Each number is 200 + 30 x the weight over its row's rms, rounded and kept within 0 to 999. Layers, rows and columns count from 0. The size before them is the row's rms in percent of the matrix's.

# layer 6 MLP down (transposed), 1024x512, rms 0.132, rows 397-433, columns 128-191
101,242,231,186,225,224,231,183,165,231,146,196,180,196,179,156,244,181,224,225,148,221,235,203,205,156,160,272,191,186,196,178,194,255,173,175,146,146,239,96,199,218,180,242,181,235,185,196,178,191,150,188,213,243,198,94,218,169,153,168,212,207,195,234,168
101,224,217,216,209,208,182,175,198,207,176,187,203,167,210,188,213,207,271,188,199,188,229,267,186,185,217,179,210,217,225,181,189,214,258,197,161,224,192,225,224,216,203,178,191,182,196,222,251,151,181,216,239,213,188,201,169,155,207,207,199,205,98,163,206
099,190,220,180,198,170,198,113,248,196,207,164,230,218,186,155,165,190,183,185,191,216,133,202,237,186,199,193,171,264,249,248,236,245,235,187,190,187,186,197,193,185,203,174,215,168,170,196,176,189,190,248,192,193,227,230,243,159,230,236,185,212,196,195,197
102,218,236,243,242,224,161,211,209,158,204,179,232,190,189,179,265,202,194,201,226,193,209,238,219,145,201,206,231,155,224,204,206,219,181,262,274,207,219,233,235,169,146,205,173,179,177,205,247,183,206,268,171,261,207,197,221,218,202,204,227,196,181,199,207
101,192,191,194,203,204,270,166,199,164,139,208,223,211,205,213,175,184,216,189,166,228,194,191,232,235,223,169,195,147,222,184,185,200,176,200,240,172,227,173,186,202,180,184,229,161,208,209,157,203,215,199,189,224,152,189,156,132,242,193,184,216,180,208,213
104,178,254,225,151,146,187,178,211,204,150,167,198,204,176,248,132,215,172,249,209,193,169,139,154,211,160,154,234,214,205,191,220,157,262,197,251,165,211,196,168,207,225,208,213,137,213,150,208,222,175,262,202,171,192,195,229,219,171,171,191,237,154,167,207
094,219,222,179,180,212,187,215,175,175,232,185,203,244,194,202,260,181,238,130,255,204,183,206,200,213,207,164,189,174,229,195,196,280,260,188,179,203,217,260,178,217,206,220,204,188,200,229,205,221,210,222,182,179,207,177,143,250,204,235,192,234,243,158,137
094,189,216,228,183,216,240,184,184,186,168,252,197,211,218,189,204,219,150,179,191,164,144,201,265,207,186,179,240,210,120,189,198,189,197,193,194,193,226,207,195,144,215,189,199,190,199,227,152,196,156,220,163,166,240,155,170,219,205,175,182,162,191,221,191
098,170,166,186,221,161,201,217,225,221,181,200,192,247,172,145,227,140,212,194,180,172,155,144,215,192,177,236,218,266,230,198,261,185,182,217,162,182,141,148,188,208,180,188,144,230,237,239,211,187,206,195,189,225,134,150,226,219,211,141,195,213,246,138,233
096,164,240,198,246,215,173,221,228,144,188,208,200,152,174,230,211,238,202,207,218,160,202,234,275,127,173,232,254,178,237,244,281,255,239,177,227,211,230,186,172,184,224,183,225,220,227,177,280,199,198,210,219,189,162,182,189,183,235,212,216,268,218,244,207
105,192,252,195,200,220,155,184,208,159,151,216,199,208,172,184,226,208,243,201,198,240,161,220,228,212,212,248,173,205,184,168,196,254,201,231,161,201,207,212,202,246,204,225,223,227,207,161,181,235,202,264,221,198,212,187,209,196,182,145,188,203,174,162,245
093,165,202,212,194,174,175,198,171,162,252,184,149,184,210,254,130,188,231,174,164,191,152,183,193,170,237,237,167,201,156,256,173,177,200,172,223,171,197,203,223,220,212,228,184,174,281,175,206,184,218,176,167,212,205,232,241,206,227,216,199,196,253,237,153
095,188,248,164,227,229,242,150,202,204,186,182,218,216,226,201,221,163,212,208,170,204,190,201,244,252,219,143,244,148,229,184,155,170,181,182,144,152,164,157,240,186,159,204,170,198,232,261,201,177,201,239,195,171,189,238,142,216,185,225,226,214,195,182,208
099,202,193,231,162,200,239,162,211,175,168,186,178,244,182,263,206,210,218,229,155,168,162,196,230,204,202,188,176,141,158,218,215,260,186,233,174,228,223,219,219,250,190,198,225,152,194,169,197,213,207,219,212,264,169,163,202,168,173,204,169,157,200,206,203
096,226,179,265,191,146,171,212,211,259,189,176,164,176,185,207,260,181,258,191,216,257,222,209,196,212,200,216,264,151,206,153,200,188,136,177,204,129,189,239,175,204,196,134,175,169,224,211,194,215,251,183,224,225,206,186,166,209,267,223,200,200,190,177,219
089,222,248,235,221,262,208,167,156,236,216,217,209,204,202,166,196,221,227,236,191,222,177,165,201,166,202,204,173,198,208,153,222,214,212,153,190,187,182,190,254,194,204,192,238,203,195,219,235,175,189,270,209,235,214,188,179,150,180,210,209,186,205,224,151
108,210,231,184,150,151,191,215,238,212,130,221,210,197,242,218,183,159,209,224,194,142,193,230,206,120,242,193,233,229,187,155,191,228,275,142,214,177,209,239,212,224,194,189,193,132,185,170,168,230,216,199,132,200,215,196,189,222,147,206,226,242,129,216,246
094,167,187,210,176,259,187,249,166,228,197,208,178,190,186,189,203,177,208,238,257,274,217,219,192,168,190,173,200,179,257,200,179,226,165,203,172,255,180,193,211,217,209,172,129,216,238,185,191,229,164,204,196,194,214,267,185,187,228,178,185,206,217,222,146
100,233,176,196,197,212,189,225,213,201,193,203,170,164,229,184,191,183,193,183,166,225,192,216,133,136,204,228,170,216,190,211,172,190,163,193,213,180,219,218,230,135,264,213,182,186,186,160,260,202,184,207,176,186,206,214,180,181,182,219,201,147,216,215,171
105,194,230,201,219,165,175,175,203,157,246,214,226,178,167,138,210,229,205,182,240,195,140,203,167,263,227,219,244,173,195,226,166,184,184,183,216,238,191,237,165,177,234,236,186,192,257,227,224,200,194,223,217,191,179,173,168,184,210,142,194,206,203,212,188
098,206,156,207,233,163,230,160,224,201,172,179,175,202,187,212,203,151,152,171,194,205,180,222,239,206,203,208,179,214,172,219,174,211,127,179,191,204,196,209,183,167,195,186,141,207,142,239,242,185,197,257,221,238,131,223,245,198,235,179,230,170,179,215,204
096,201,230,186,240,192,211,253,215,195,250,240,188,177,213,177,165,217,223,199,232,177,263,208,185,179,240,217,167,226,260,233,164,160,203,232,218,249,254,174,226,200,203,168,229,202,171,211,240,163,190,231,175,187,185,196,228,198,192,211,205,150,165,224,234
107,250,164,206,186,223,232,227,207,181,165,233,182,235,180,165,179,191,178,202,214,156,239,211,240,257,198,199,227,240,195,185,199,181,169,231,134,223,228,140,301,221,148,213,195,188,206,201,240,246,167,242,260,268,220,210,247,198,186,172,209,212,206,209,185
099,267,194,230,206,202,197,147,270,235,206,180,235,208,173,209,187,192,207,229,231,215,233,234,228,142,248,248,195,271,203,219,180,144,220,169,155,204,169,191,202,217,179,227,188,218,179,208,194,173,240,232,197,157,175,195,198,153,237,176,188,240,264,208,209
098,161,165,210,242,177,197,184,229,197,198,195,179,196,148,198,232,212,133,235,211,232,244,191,159,175,205,204,181,171,186,207,171,206,163,190,216,192,189,248,180,176,217,172,185,187,215,195,187,171,217,223,202,235,187,179,202,201,165,212,207,160,173,141,187
099,160,213,191,192,246,200,187,213,162,229,237,198,185,158,245,193,245,231,183,205,190,162,199,162,217,208,178,222,225,203,253,222,196,143,141,171,203,180,180,212,239,262,233,167,159,207,218,246,212,231,216,206,166,177,202,217,230,237,196,254,205,200,219,210
097,238,160,201,242,212,224,192,173,199,187,220,196,210,191,168,220,228,232,201,200,207,138,184,244,193,158,174,191,238,198,145,145,225,184,208,158,206,201,197,170,266,209,262,224,192,194,212,231,225,199,212,202,212,181,193,145,174,187,157,220,189,219,208,191
091,231,182,207,193,206,184,175,202,229,173,193,216,206,165,216,236,276,191,226,168,228,215,155,151,207,155,198,202,182,179,223,169,172,224,194,226,188,206,156,195,233,228,176,203,218,215,178,219,184,188,202,207,220,245,215,181,208,199,240,190,255,175,214,218
110,198,201,189,204,158,177,209,225,223,219,193,170,195,235,183,286,220,181,233,190,195,202,173,180,262,169,198,146,182,208,200,174,212,247,181,169,191,209,209,216,167,216,232,181,267,175,199,221,169,150,178,176,278,146,191,204,259,200,208,200,188,172,192,192
095,180,196,224,184,193,165,187,209,193,221,196,232,197,228,208,230,190,213,263,205,204,211,180,205,172,192,162,176,241,252,218,193,231,172,167,157,138,252,220,178,148,195,234,243,248,165,188,225,196,163,197,228,197,224,185,175,174,217,254,148,271,194,226,193
095,191,174,164,216,215,237,178,238,214,185,234,247,243,198,195,187,208,218,207,206,151,212,217,213,251,222,183,202,188,228,188,196,175,198,182,216,181,177,176,175,226,188,204,220,206,237,235,191,232,182,234,213,243,211,208,185,201,161,136,188,176,200,248,231
095,219,195,177,166,216,139,215,240,248,189,198,228,179,199,212,130,187,190,132,176,245,145,188,158,233,191,208,190,207,171,172,191,196,227,192,194,225,201,238,216,234,161,183,169,172,187,155,169,179,198,203,196,172,169,190,232,219,210,228,157,210,155,209,169
103,183,208,168,274,217,198,191,206,235,204,157,205,184,179,249,206,154,221,216,148,178,193,217,197,188,186,200,227,196,145,157,206,172,192,202,211,237,240,184,227,235,232,163,230,187,187,94,205,175,171,235,180,212,171,175,229,177,190,192,98,228,207,162,186
106,215,202,163,143,187,174,169,200,157,202,199,189,241,213,162,187,176,197,204,208,222,213,255,219,171,209,200,205,208,171,117,165,151,206,220,224,235,201,188,233,204,168,230,133,198,177,202,249,229,194,207,168,216,240,177,205,195,232,226,218,216,166,199,217
101,188,229,188,229,179,244,242,176,199,223,237,191,246,194,180,202,177,228,270,203,181,195,218,237,212,254,217,194,188,239,184,181,227,213,216,177,189,203,174,220,221,185,196,209,183,213,212,164,139,188,199,247,208,179,198,174,184,154,171,228,209,183,240,202
099,194,230,241,190,141,191,196,171,189,158,223,193,206,213,151,206,207,180,201,201,220,163,147,194,179,205,216,185,202,217,191,221,229,188,233,266,183,207,166,224,180,236,220,273,184,202,220,211,224,210,213,188,196,207,218,131,228,196,190,169,211,193,213,205
107,180,211,179,227,248,256,175,170,265,189,236,146,225,187,205,196,268,192,174,199,229,267,248,247,191,214,140,217,215,160,228,168,229,210,207,213,187,198,119,163,170,158,165,183,246,176,176,210,201,251,173,193,255,198,189,199,180,247,221,159,186,164,162,150
# layer 6 MLP gate, 1024x512, rms 0.135, rows 398-433, columns 128-191
121,221,252,172,198,188,178,200,250,216,204,207,171,212,282,268,191,227,193,203,232,240,172,239,210,256,195,196,196,218,211,236,207,199,186,150,174,246,177,271,182,236,212,242,165,185,128,194,192,204,186,184,200,195,207,198,236,202,212,210,180,183,245,204,199
107,198,143,226,197,205,219,193,227,140,192,238,142,213,205,225,213,182,194,203,207,210,132,270,214,179,213,174,185,160,173,229,203,148,179,189,234,189,248,271,170,186,215,183,144,250,195,212,195,166,166,202,210,162,87,171,231,186,170,203,210,222,200,184,222
097,269,159,186,205,192,249,220,191,142,198,234,192,233,154,193,186,166,207,198,170,213,133,188,243,195,241,183,144,193,198,177,208,206,221,209,194,170,230,214,225,197,249,161,222,213,227,201,245,221,255,240,225,209,177,210,207,128,253,223,169,221,173,204,254
102,155,192,183,247,215,192,218,157,244,248,191,242,209,146,178,211,209,240,186,242,233,181,204,183,247,238,208,227,170,152,153,142,246,187,202,208,155,205,164,215,236,242,168,198,215,205,209,177,190,225,164,166,199,150,251,217,195,209,248,218,237,173,211,205
098,212,208,240,205,220,176,179,170,164,224,238,181,217,250,202,196,219,208,240,230,247,189,212,245,227,221,192,160,205,247,223,220,192,220,160,161,138,193,247,234,229,235,229,188,194,164,193,173,226,141,172,211,201,203,196,263,173,155,202,225,129,202,186,174
108,254,268,222,206,223,185,215,156,230,195,157,243,144,171,182,189,192,218,202,154,223,143,229,185,179,221,134,243,239,225,180,195,232,217,216,194,175,237,196,227,195,188,229,189,152,196,227,225,231,174,175,192,203,182,188,232,247,180,240,171,224,199,201,205
100,183,191,202,216,246,248,154,166,203,177,176,209,226,232,203,183,234,181,225,226,247,226,162,220,279,169,164,201,208,180,257,233,178,189,222,198,222,226,215,193,242,192,160,206,163,192,170,215,171,207,234,227,195,210,204,234,216,137,195,241,232,126,188,191
104,226,174,220,186,180,194,146,219,180,171,248,200,215,182,227,179,226,154,196,227,216,167,239,204,212,181,201,209,208,173,239,195,228,240,199,200,157,186,206,186,208,206,219,190,148,217,209,149,217,210,182,198,159,209,208,229,186,199,233,203,223,197,203,177
094,190,204,206,229,230,186,232,145,194,148,171,231,185,215,180,210,224,204,184,160,177,217,141,211,153,188,210,158,240,175,180,177,218,186,191,235,205,192,199,215,172,290,181,217,181,173,223,186,174,154,239,189,217,225,189,206,187,200,216,220,191,196,200,205
105,129,117,147,159,209,183,231,244,156,196,197,221,214,200,224,169,154,210,207,227,198,188,201,238,179,118,183,190,182,163,155,182,217,213,230,205,201,241,163,199,217,262,212,217,176,162,173,184,213,241,199,219,183,200,195,190,196,201,229,204,183,202,219,173
092,126,234,211,190,194,205,212,203,198,202,174,191,157,199,188,192,213,235,176,191,167,184,244,221,203,235,210,221,201,243,200,212,213,248,186,205,148,163,225,242,187,177,175,175,170,227,178,181,189,218,172,245,200,157,199,219,186,204,170,211,209,200,229,210
099,186,244,172,171,142,226,258,211,230,154,216,192,200,182,218,177,174,207,144,166,189,179,286,210,223,235,173,180,166,224,188,270,234,173,224,227,223,223,172,179,163,202,221,202,167,239,201,155,205,245,189,170,187,219,177,273,148,185,217,101,162,128,152,232
094,193,200,165,269,168,198,238,228,238,223,228,165,202,226,201,196,203,231,152,192,246,234,223,201,257,229,227,159,207,242,147,128,196,201,203,195,244,179,208,199,212,167,241,142,194,218,160,179,195,192,219,255,113,205,245,189,207,192,251,246,181,211,191,197
100,216,198,215,175,192,204,194,203,199,146,142,168,175,212,274,198,179,212,152,186,210,250,198,145,171,196,222,210,205,241,147,166,191,206,205,242,220,228,237,178,224,199,174,175,187,171,249,213,235,196,180,219,170,231,163,223,200,221,180,175,169,161,189,205
092,162,221,199,178,168,199,242,167,169,245,217,234,149,201,142,205,235,179,217,164,111,212,185,212,267,208,165,227,230,179,204,201,188,213,215,180,195,155,254,163,173,179,221,186,216,190,185,202,222,216,183,190,227,207,133,190,202,245,169,195,189,207,168,246
106,230,190,179,214,173,202,204,175,204,174,240,177,203,220,217,226,235,203,216,223,203,156,210,210,207,175,240,203,222,199,186,171,204,194,179,187,157,184,224,222,254,182,219,175,149,258,153,182,194,201,170,219,164,174,177,206,230,218,268,159,162,161,221,196
110,219,201,171,170,145,177,209,215,260,163,205,204,197,230,207,162,207,210,221,165,207,197,243,205,188,167,154,186,177,199,196,163,166,254,169,167,201,233,228,159,221,213,179,151,176,265,239,174,211,194,270,171,207,172,147,160,204,179,191,270,183,214,171,189
106,200,204,192,200,165,212,197,144,177,154,210,177,136,190,160,158,170,192,204,176,184,167,171,212,202,152,207,147,168,178,186,168,139,207,174,238,258,172,178,192,195,201,189,129,160,191,195,198,173,173,160,222,183,222,197,203,178,172,210,215,195,252,226,203
101,225,207,214,215,227,259,210,225,227,254,199,182,219,205,126,220,154,185,219,169,153,213,148,223,194,201,193,196,179,185,188,202,234,213,191,192,229,160,202,160,168,212,201,179,173,171,183,247,153,215,190,210,176,183,219,160,177,210,189,142,125,201,194,236
097,228,205,254,239,174,239,183,210,204,113,192,156,166,187,225,221,185,190,186,166,234,238,187,220,154,198,200,173,199,237,232,160,186,225,232,200,186,197,189,221,216,210,116,250,196,246,180,188,194,216,198,235,208,242,231,209,135,218,197,191,278,247,205,187
097,243,224,194,176,134,163,228,237,214,157,171,190,222,199,224,196,145,212,168,197,249,229,176,208,237,164,175,165,205,188,202,232,145,279,199,192,226,186,176,212,220,208,211,247,216,212,230,195,244,174,181,232,162,172,189,198,161,216,231,210,221,158,199,173
096,293,219,198,210,220,205,198,185,213,208,201,199,215,184,208,236,176,163,173,236,223,247,194,243,234,139,201,220,202,227,190,219,210,177,214,153,247,231,158,227,231,208,238,167,173,228,218,169,225,201,238,211,239,191,215,259,161,145,193,235,146,221,178,171
095,203,169,261,226,172,181,197,144,218,241,219,194,230,247,221,196,157,142,207,149,145,209,222,156,186,163,179,180,202,196,226,221,205,206,221,147,209,166,219,190,220,197,171,200,172,191,196,246,196,220,171,167,175,175,229,200,238,233,182,229,211,223,154,221
102,210,189,186,189,174,236,229,228,192,197,175,167,196,155,223,205,186,143,190,191,248,168,202,212,167,209,159,179,216,220,264,171,213,233,190,129,217,192,238,162,187,169,197,173,189,207,202,200,138,209,203,169,152,156,215,217,182,244,213,241,216,204,202,194
130,228,155,142,219,224,240,213,150,226,173,184,231,236,238,241,154,213,186,221,194,196,187,226,169,211,172,201,194,183,238,224,143,235,194,122,182,231,244,202,158,191,211,194,234,214,239,231,186,158,135,167,167,195,213,201,193,240,192,223,183,236,205,185,160
101,199,178,218,229,165,172,162,193,216,219,241,183,182,218,189,194,162,179,234,196,211,254,138,233,231,153,192,222,235,180,214,209,184,182,217,174,172,238,127,269,209,238,165,185,203,221,218,202,167,213,238,246,256,116,241,176,139,250,221,253,167,211,224,212
097,218,235,175,209,200,222,225,181,184,216,200,217,175,170,166,207,220,190,174,245,211,206,232,219,155,155,189,182,186,186,178,178,229,194,188,215,209,201,250,194,218,168,230,162,217,182,225,183,185,198,171,188,177,168,259,216,147,217,196,204,192,242,122,184
104,238,188,190,197,230,110,173,186,202,186,222,209,207,212,241,301,142,227,254,122,173,213,206,208,261,243,182,203,229,207,193,216,191,197,202,191,186,147,214,154,201,170,178,182,232,205,193,185,181,226,260,211,194,189,185,194,165,161,227,198,205,172,191,220
150,216,203,218,174,228,206,156,167,216,186,220,243,221,248,236,258,220,186,238,222,223,195,156,220,169,178,191,193,212,201,219,150,215,176,173,184,209,245,179,265,220,206,215,201,201,179,191,209,224,162,160,251,177,205,216,176,212,264,223,177,205,172,196,180
100,199,181,182,222,191,195,199,214,297,186,188,245,160,222,231,227,174,175,229,228,161,195,168,186,200,192,211,212,182,147,211,242,192,240,208,190,223,160,171,210,182,260,209,145,118,154,183,198,161,197,185,163,223,213,186,158,189,187,215,200,177,170,197,207
105,216,142,164,173,199,185,218,189,212,199,232,206,166,154,256,167,175,197,150,186,215,173,233,144,211,233,207,190,237,194,221,195,204,217,199,190,218,157,218,231,218,183,227,243,197,214,173,218,233,218,211,181,203,187,192,234,179,200,247,163,186,141,192,180
114,183,194,161,138,208,242,257,143,181,184,226,143,203,270,203,149,237,175,204,204,223,193,237,224,208,211,195,176,194,161,204,190,208,165,199,160,181,201,213,166,159,253,198,154,192,219,228,223,223,234,260,199,197,237,245,208,180,188,248,222,195,222,151,189
098,214,149,212,226,224,212,181,242,164,181,202,206,238,221,190,183,240,205,180,203,204,217,216,209,198,159,240,248,150,157,198,239,178,161,199,134,197,153,244,237,214,188,218,192,201,235,200,223,211,185,162,183,191,204,200,189,169,201,195,222,187,257,236,161
108,201,176,216,152,188,211,232,217,239,198,201,210,218,176,163,199,250,232,218,198,167,149,224,211,174,240,201,247,235,147,211,189,219,189,172,190,168,258,224,165,243,231,172,246,227,176,172,247,168,260,199,183,172,173,170,172,193,201,231,152,217,185,181,199
103,223,234,146,205,184,217,253,184,195,195,221,246,223,189,150,138,186,177,202,236,170,198,202,231,165,174,198,193,202,258,211,265,215,166,174,205,227,181,143,175,242,210,207,227,263,221,224,183,228,214,227,180,247,249,167,255,183,245,228,191,210,184,190,211
100,191,187,238,181,232,216,189,202,151,162,233,225,229,189,159,220,214,201,208,208,217,182,182,193,163,210,234,203,197,165,165,183,203,190,251,184,211,186,192,223,188,178,212,219,228,199,223,209,162,157,218,183,105,192,228,207,190,185,204,201,251,252,201,225
# layer 6 MLP up, 1024x512, rms 0.143, rows 398-433, columns 128-191
115,196,241,207,212,225,226,224,157,222,216,205,212,197,169,215,195,243,189,189,198,249,185,188,252,259,222,209,248,205,225,166,218,182,209,202,223,191,246,220,154,221,194,206,190,173,161,166,146,176,232,205,199,187,213,168,202,211,174,201,234,252,185,131,199
110,188,205,161,211,185,235,213,243,211,232,211,188,174,240,225,213,191,173,147,238,247,199,176,201,261,222,202,189,213,220,219,177,184,183,234,195,209,213,128,221,202,217,196,174,154,167,237,238,251,223,199,163,214,236,186,173,195,244,200,156,167,171,230,189
094,190,230,196,171,226,130,162,232,254,205,179,171,180,255,194,183,227,175,230,215,186,254,264,150,150,185,170,241,157,195,197,250,245,208,216,214,224,170,179,237,149,176,198,198,219,168,242,132,224,206,201,220,203,208,205,193,223,220,211,186,181,222,182,176
101,181,184,219,173,253,192,182,202,185,145,227,199,229,220,220,227,175,185,165,260,199,208,195,179,190,231,195,228,237,181,226,195,166,136,218,257,189,171,190,199,151,206,219,209,197,235,187,204,217,166,208,243,242,237,229,137,200,219,202,254,227,165,263,244
098,195,189,177,193,167,176,228,148,188,192,190,239,187,241,234,188,233,237,240,282,131,216,229,186,246,172,233,254,169,161,204,200,227,190,224,202,184,156,174,177,172,150,230,247,194,212,209,140,248,234,178,222,226,200,214,193,179,171,174,171,194,187,190,162
101,269,168,205,239,137,218,132,189,208,175,184,237,188,234,133,155,186,172,242,226,260,208,161,197,161,226,283,230,189,217,160,178,144,185,208,197,205,189,180,248,199,191,212,255,219,180,248,175,166,208,178,221,180,218,176,213,166,227,198,252,204,189,124,241
097,212,171,207,216,197,183,224,212,154,216,193,183,133,207,196,202,191,176,147,203,170,187,186,156,141,205,255,172,200,197,179,270,166,193,177,205,146,172,197,200,158,247,204,210,207,167,163,177,248,224,210,169,193,194,244,226,200,150,237,213,183,209,188,242
104,196,222,153,221,232,233,235,218,201,207,198,245,186,192,220,259,153,184,180,163,220,199,192,220,252,230,181,235,194,244,161,210,143,220,214,251,241,198,211,236,188,217,182,201,257,194,155,216,142,225,190,181,219,208,213,236,237,235,190,241,172,213,170,238
097,177,231,213,195,225,224,180,219,167,212,235,200,217,226,190,190,181,212,153,227,203,187,182,243,201,205,232,211,202,203,201,154,194,240,211,203,187,162,192,209,221,164,238,155,217,222,179,173,202,177,170,259,165,180,200,173,186,195,182,209,185,265,202,255
107,209,169,207,209,260,215,196,178,204,242,252,197,191,240,194,168,235,219,186,189,201,198,193,234,242,216,267,201,193,236,186,174,240,225,194,185,155,243,192,167,244,219,129,175,236,222,239,215,244,180,204,195,214,177,184,277,234,175,176,217,149,168,187,188
092,216,219,210,203,179,214,230,182,175,224,212,203,178,167,168,208,235,168,194,159,184,179,194,223,252,168,145,198,249,179,231,203,228,159,226,195,230,221,233,224,258,231,174,249,223,124,229,161,236,229,163,216,186,255,250,178,232,146,215,204,172,205,220,217
097,217,139,233,214,232,230,183,236,195,200,222,245,215,180,197,177,185,166,187,202,168,229,249,216,187,136,215,192,199,249,196,196,242,157,196,197,212,221,196,205,159,191,228,186,147,177,199,174,204,192,211,239,238,182,258,197,214,228,224,208,184,166,160,185
090,224,207,184,192,222,210,222,199,121,135,163,169,172,242,228,237,201,184,189,197,213,164,217,229,199,163,186,192,217,220,252,265,199,215,170,159,185,251,153,221,192,226,221,215,219,242,219,184,170,232,225,172,260,169,203,249,217,157,191,168,212,168,201,224
095,219,150,148,211,223,174,202,237,192,150,177,189,309,181,231,275,168,249,172,147,250,208,197,207,223,185,202,222,138,259,222,105,226,216,224,193,198,222,223,204,249,207,214,190,226,257,130,165,236,223,213,174,177,170,242,160,227,207,177,204,222,168,214,188
099,141,151,204,228,172,196,211,190,232,226,241,244,228,180,156,187,207,178,211,280,186,178,202,197,229,200,203,237,214,220,189,242,204,187,220,205,149,234,184,200,233,192,196,158,152,205,241,178,200,178,204,228,219,174,202,234,161,216,218,198,234,227,219,209
111,223,177,199,187,200,209,209,198,190,215,224,207,193,208,201,151,164,222,227,182,177,130,201,213,187,221,223,168,238,201,147,221,136,222,231,203,181,166,263,177,194,226,236,191,178,220,206,201,163,171,185,154,208,191,199,177,255,236,221,151,184,149,221,206
102,188,230,222,217,192,183,170,204,176,156,160,237,183,241,168,199,222,193,204,251,144,181,217,198,184,210,210,232,207,255,176,207,188,179,161,160,169,235,211,226,170,212,228,232,204,180,202,169,248,225,192,181,213,163,202,172,210,211,220,243,201,240,164,170
105,200,181,205,222,212,202,211,209,155,177,211,228,252,233,215,157,182,165,210,215,181,197,163,219,240,183,186,233,189,193,173,162,208,207,178,222,190,203,251,181,228,162,137,228,199,153,214,217,196,250,233,245,160,247,196,157,221,191,228,256,197,236,227,217
098,237,170,219,170,219,177,235,293,202,215,146,223,270,177,196,201,161,182,183,223,200,252,182,198,195,254,162,209,206,216,195,205,177,186,229,228,215,222,186,237,179,185,228,174,144,198,234,247,153,233,209,186,216,193,196,188,235,175,227,166,183,201,191,275
093,218,203,180,132,201,188,194,180,200,243,214,226,205,209,200,181,214,219,197,208,196,154,219,190,196,192,213,182,187,200,189,186,153,174,185,210,174,258,222,219,230,194,206,209,186,147,278,175,231,198,151,182,165,221,191,253,184,194,210,216,200,166,262,204
092,196,221,195,198,161,157,181,197,200,156,214,177,266,239,279,206,196,194,257,201,266,192,212,180,184,189,186,133,274,211,160,215,146,241,168,215,203,223,181,222,264,216,217,250,188,174,223,188,228,172,242,177,223,196,200,202,196,278,172,209,182,187,220,222
096,203,171,145,185,173,235,201,192,181,168,195,203,180,203,209,155,183,213,179,208,226,244,162,199,230,163,205,191,210,194,181,238,232,210,170,152,211,175,178,202,173,209,207,225,253,199,153,223,251,250,211,204,253,183,232,186,221,185,162,217,121,196,164,156
095,216,194,217,182,146,205,196,119,223,208,131,195,220,182,221,260,203,185,208,147,222,264,184,199,255,156,218,194,197,179,229,204,243,200,196,204,154,208,215,159,190,230,220,298,165,197,187,179,184,221,128,210,196,187,242,160,210,209,201,208,213,233,165,228
101,230,227,207,211,196,169,181,179,204,170,182,154,234,185,196,167,155,216,202,195,176,198,248,179,263,245,198,226,187,197,161,185,173,210,223,209,195,226,182,172,202,136,237,171,198,227,215,263,181,233,172,214,199,212,168,205,204,252,191,162,164,209,154,254
141,187,224,265,160,174,186,128,201,217,178,252,181,209,193,230,217,164,183,201,185,202,182,209,212,179,181,179,196,245,201,147,220,195,266,213,236,245,181,157,230,151,212,208,199,200,277,235,203,206,216,228,128,212,199,198,191,161,198,175,215,213,169,224,203
112,209,251,173,175,211,236,220,207,176,212,170,220,180,190,232,218,229,161,177,260,165,197,226,235,175,177,185,192,227,156,215,147,183,224,230,202,178,155,221,200,198,166,219,231,180,220,197,159,174,236,146,175,164,221,133,246,243,180,168,223,194,248,249,181
096,229,158,249,228,168,117,219,170,171,265,208,210,207,178,183,229,203,178,203,228,160,239,211,135,248,218,205,231,217,192,183,213,217,224,201,145,168,274,140,152,214,182,180,226,199,222,230,194,240,162,228,250,179,184,224,193,259,177,220,172,205,220,154,203
108,227,201,164,183,191,246,240,203,200,227,175,190,167,202,210,157,194,202,256,229,183,198,173,212,215,208,197,136,226,181,180,185,169,234,217,215,218,145,160,236,178,174,161,163,233,194,187,244,218,176,216,207,253,184,235,272,237,207,132,232,241,149,175,181
119,204,223,184,238,187,142,190,227,165,147,199,181,153,134,175,172,205,157,220,217,228,135,195,199,183,182,255,177,166,138,250,250,160,244,240,247,235,176,160,175,238,242,126,235,169,200,206,156,163,220,199,194,207,135,200,182,248,212,160,234,146,220,196,210
104,174,140,204,176,152,192,227,188,209,182,162,164,224,192,201,233,221,183,186,209,140,199,190,216,261,195,184,188,185,267,280,168,234,214,197,218,243,148,210,202,158,216,209,228,177,130,192,223,191,269,236,163,206,237,132,242,188,266,177,169,181,224,210,176
100,172,185,224,186,209,233,179,226,201,221,212,189,179,221,183,236,223,188,224,196,137,224,210,214,163,174,175,194,149,229,196,164,207,203,241,182,208,181,171,231,150,211,212,218,301,218,203,205,166,244,192,213,153,196,180,163,201,215,195,218,183,214,199,237
101,225,229,234,190,248,218,215,195,243,174,224,186,214,183,238,166,195,207,188,196,188,229,227,196,235,162,249,180,205,223,187,177,264,221,195,189,163,206,290,213,179,201,206,162,187,197,185,167,215,177,215,157,217,203,142,178,190,235,207,174,179,238,217,180
093,207,218,208,188,197,215,226,151,188,174,201,188,180,210,234,209,203,178,141,159,159,241,190,228,263,236,209,217,229,186,190,137,152,321,235,181,140,253,188,204,192,183,228,151,211,191,199,206,160,215,235,219,205,235,186,224,177,213,194,204,185,195,193,199
103,223,138,272,187,212,177,189,191,247,198,178,178,173,149,202,181,215,172,208,260,224,181,177,188,181,209,230,157,228,177,162,160,196,191,212,213,183,247,110,185,198,264,207,188,232,158,194,263,210,195,157,187,235,155,247,245,211,196,255,274,213,203,196,205
119,171,218,173,197,191,233,203,166,197,215,162,230,173,210,189,207,209,223,214,215,188,217,264,157,168,189,165,208,187,224,160,192,207,202,193,184,192,213,171,196,162,147,141,131,148,199,249,163,193,259,275,221,184,225,227,179,210,240,212,179,170,156,209,193
100,168,182,191,199,202,224,200,226,257,210,210,178,275,175,211,195,199,196,144,254,237,247,197,184,267,201,183,164,165,189,169,197,203,154,227,218,164,229,215,211,204,221,187,246,195,175,211,178,222,194,199,211,187,221,164,209,162,223,238,263,177,239,244,184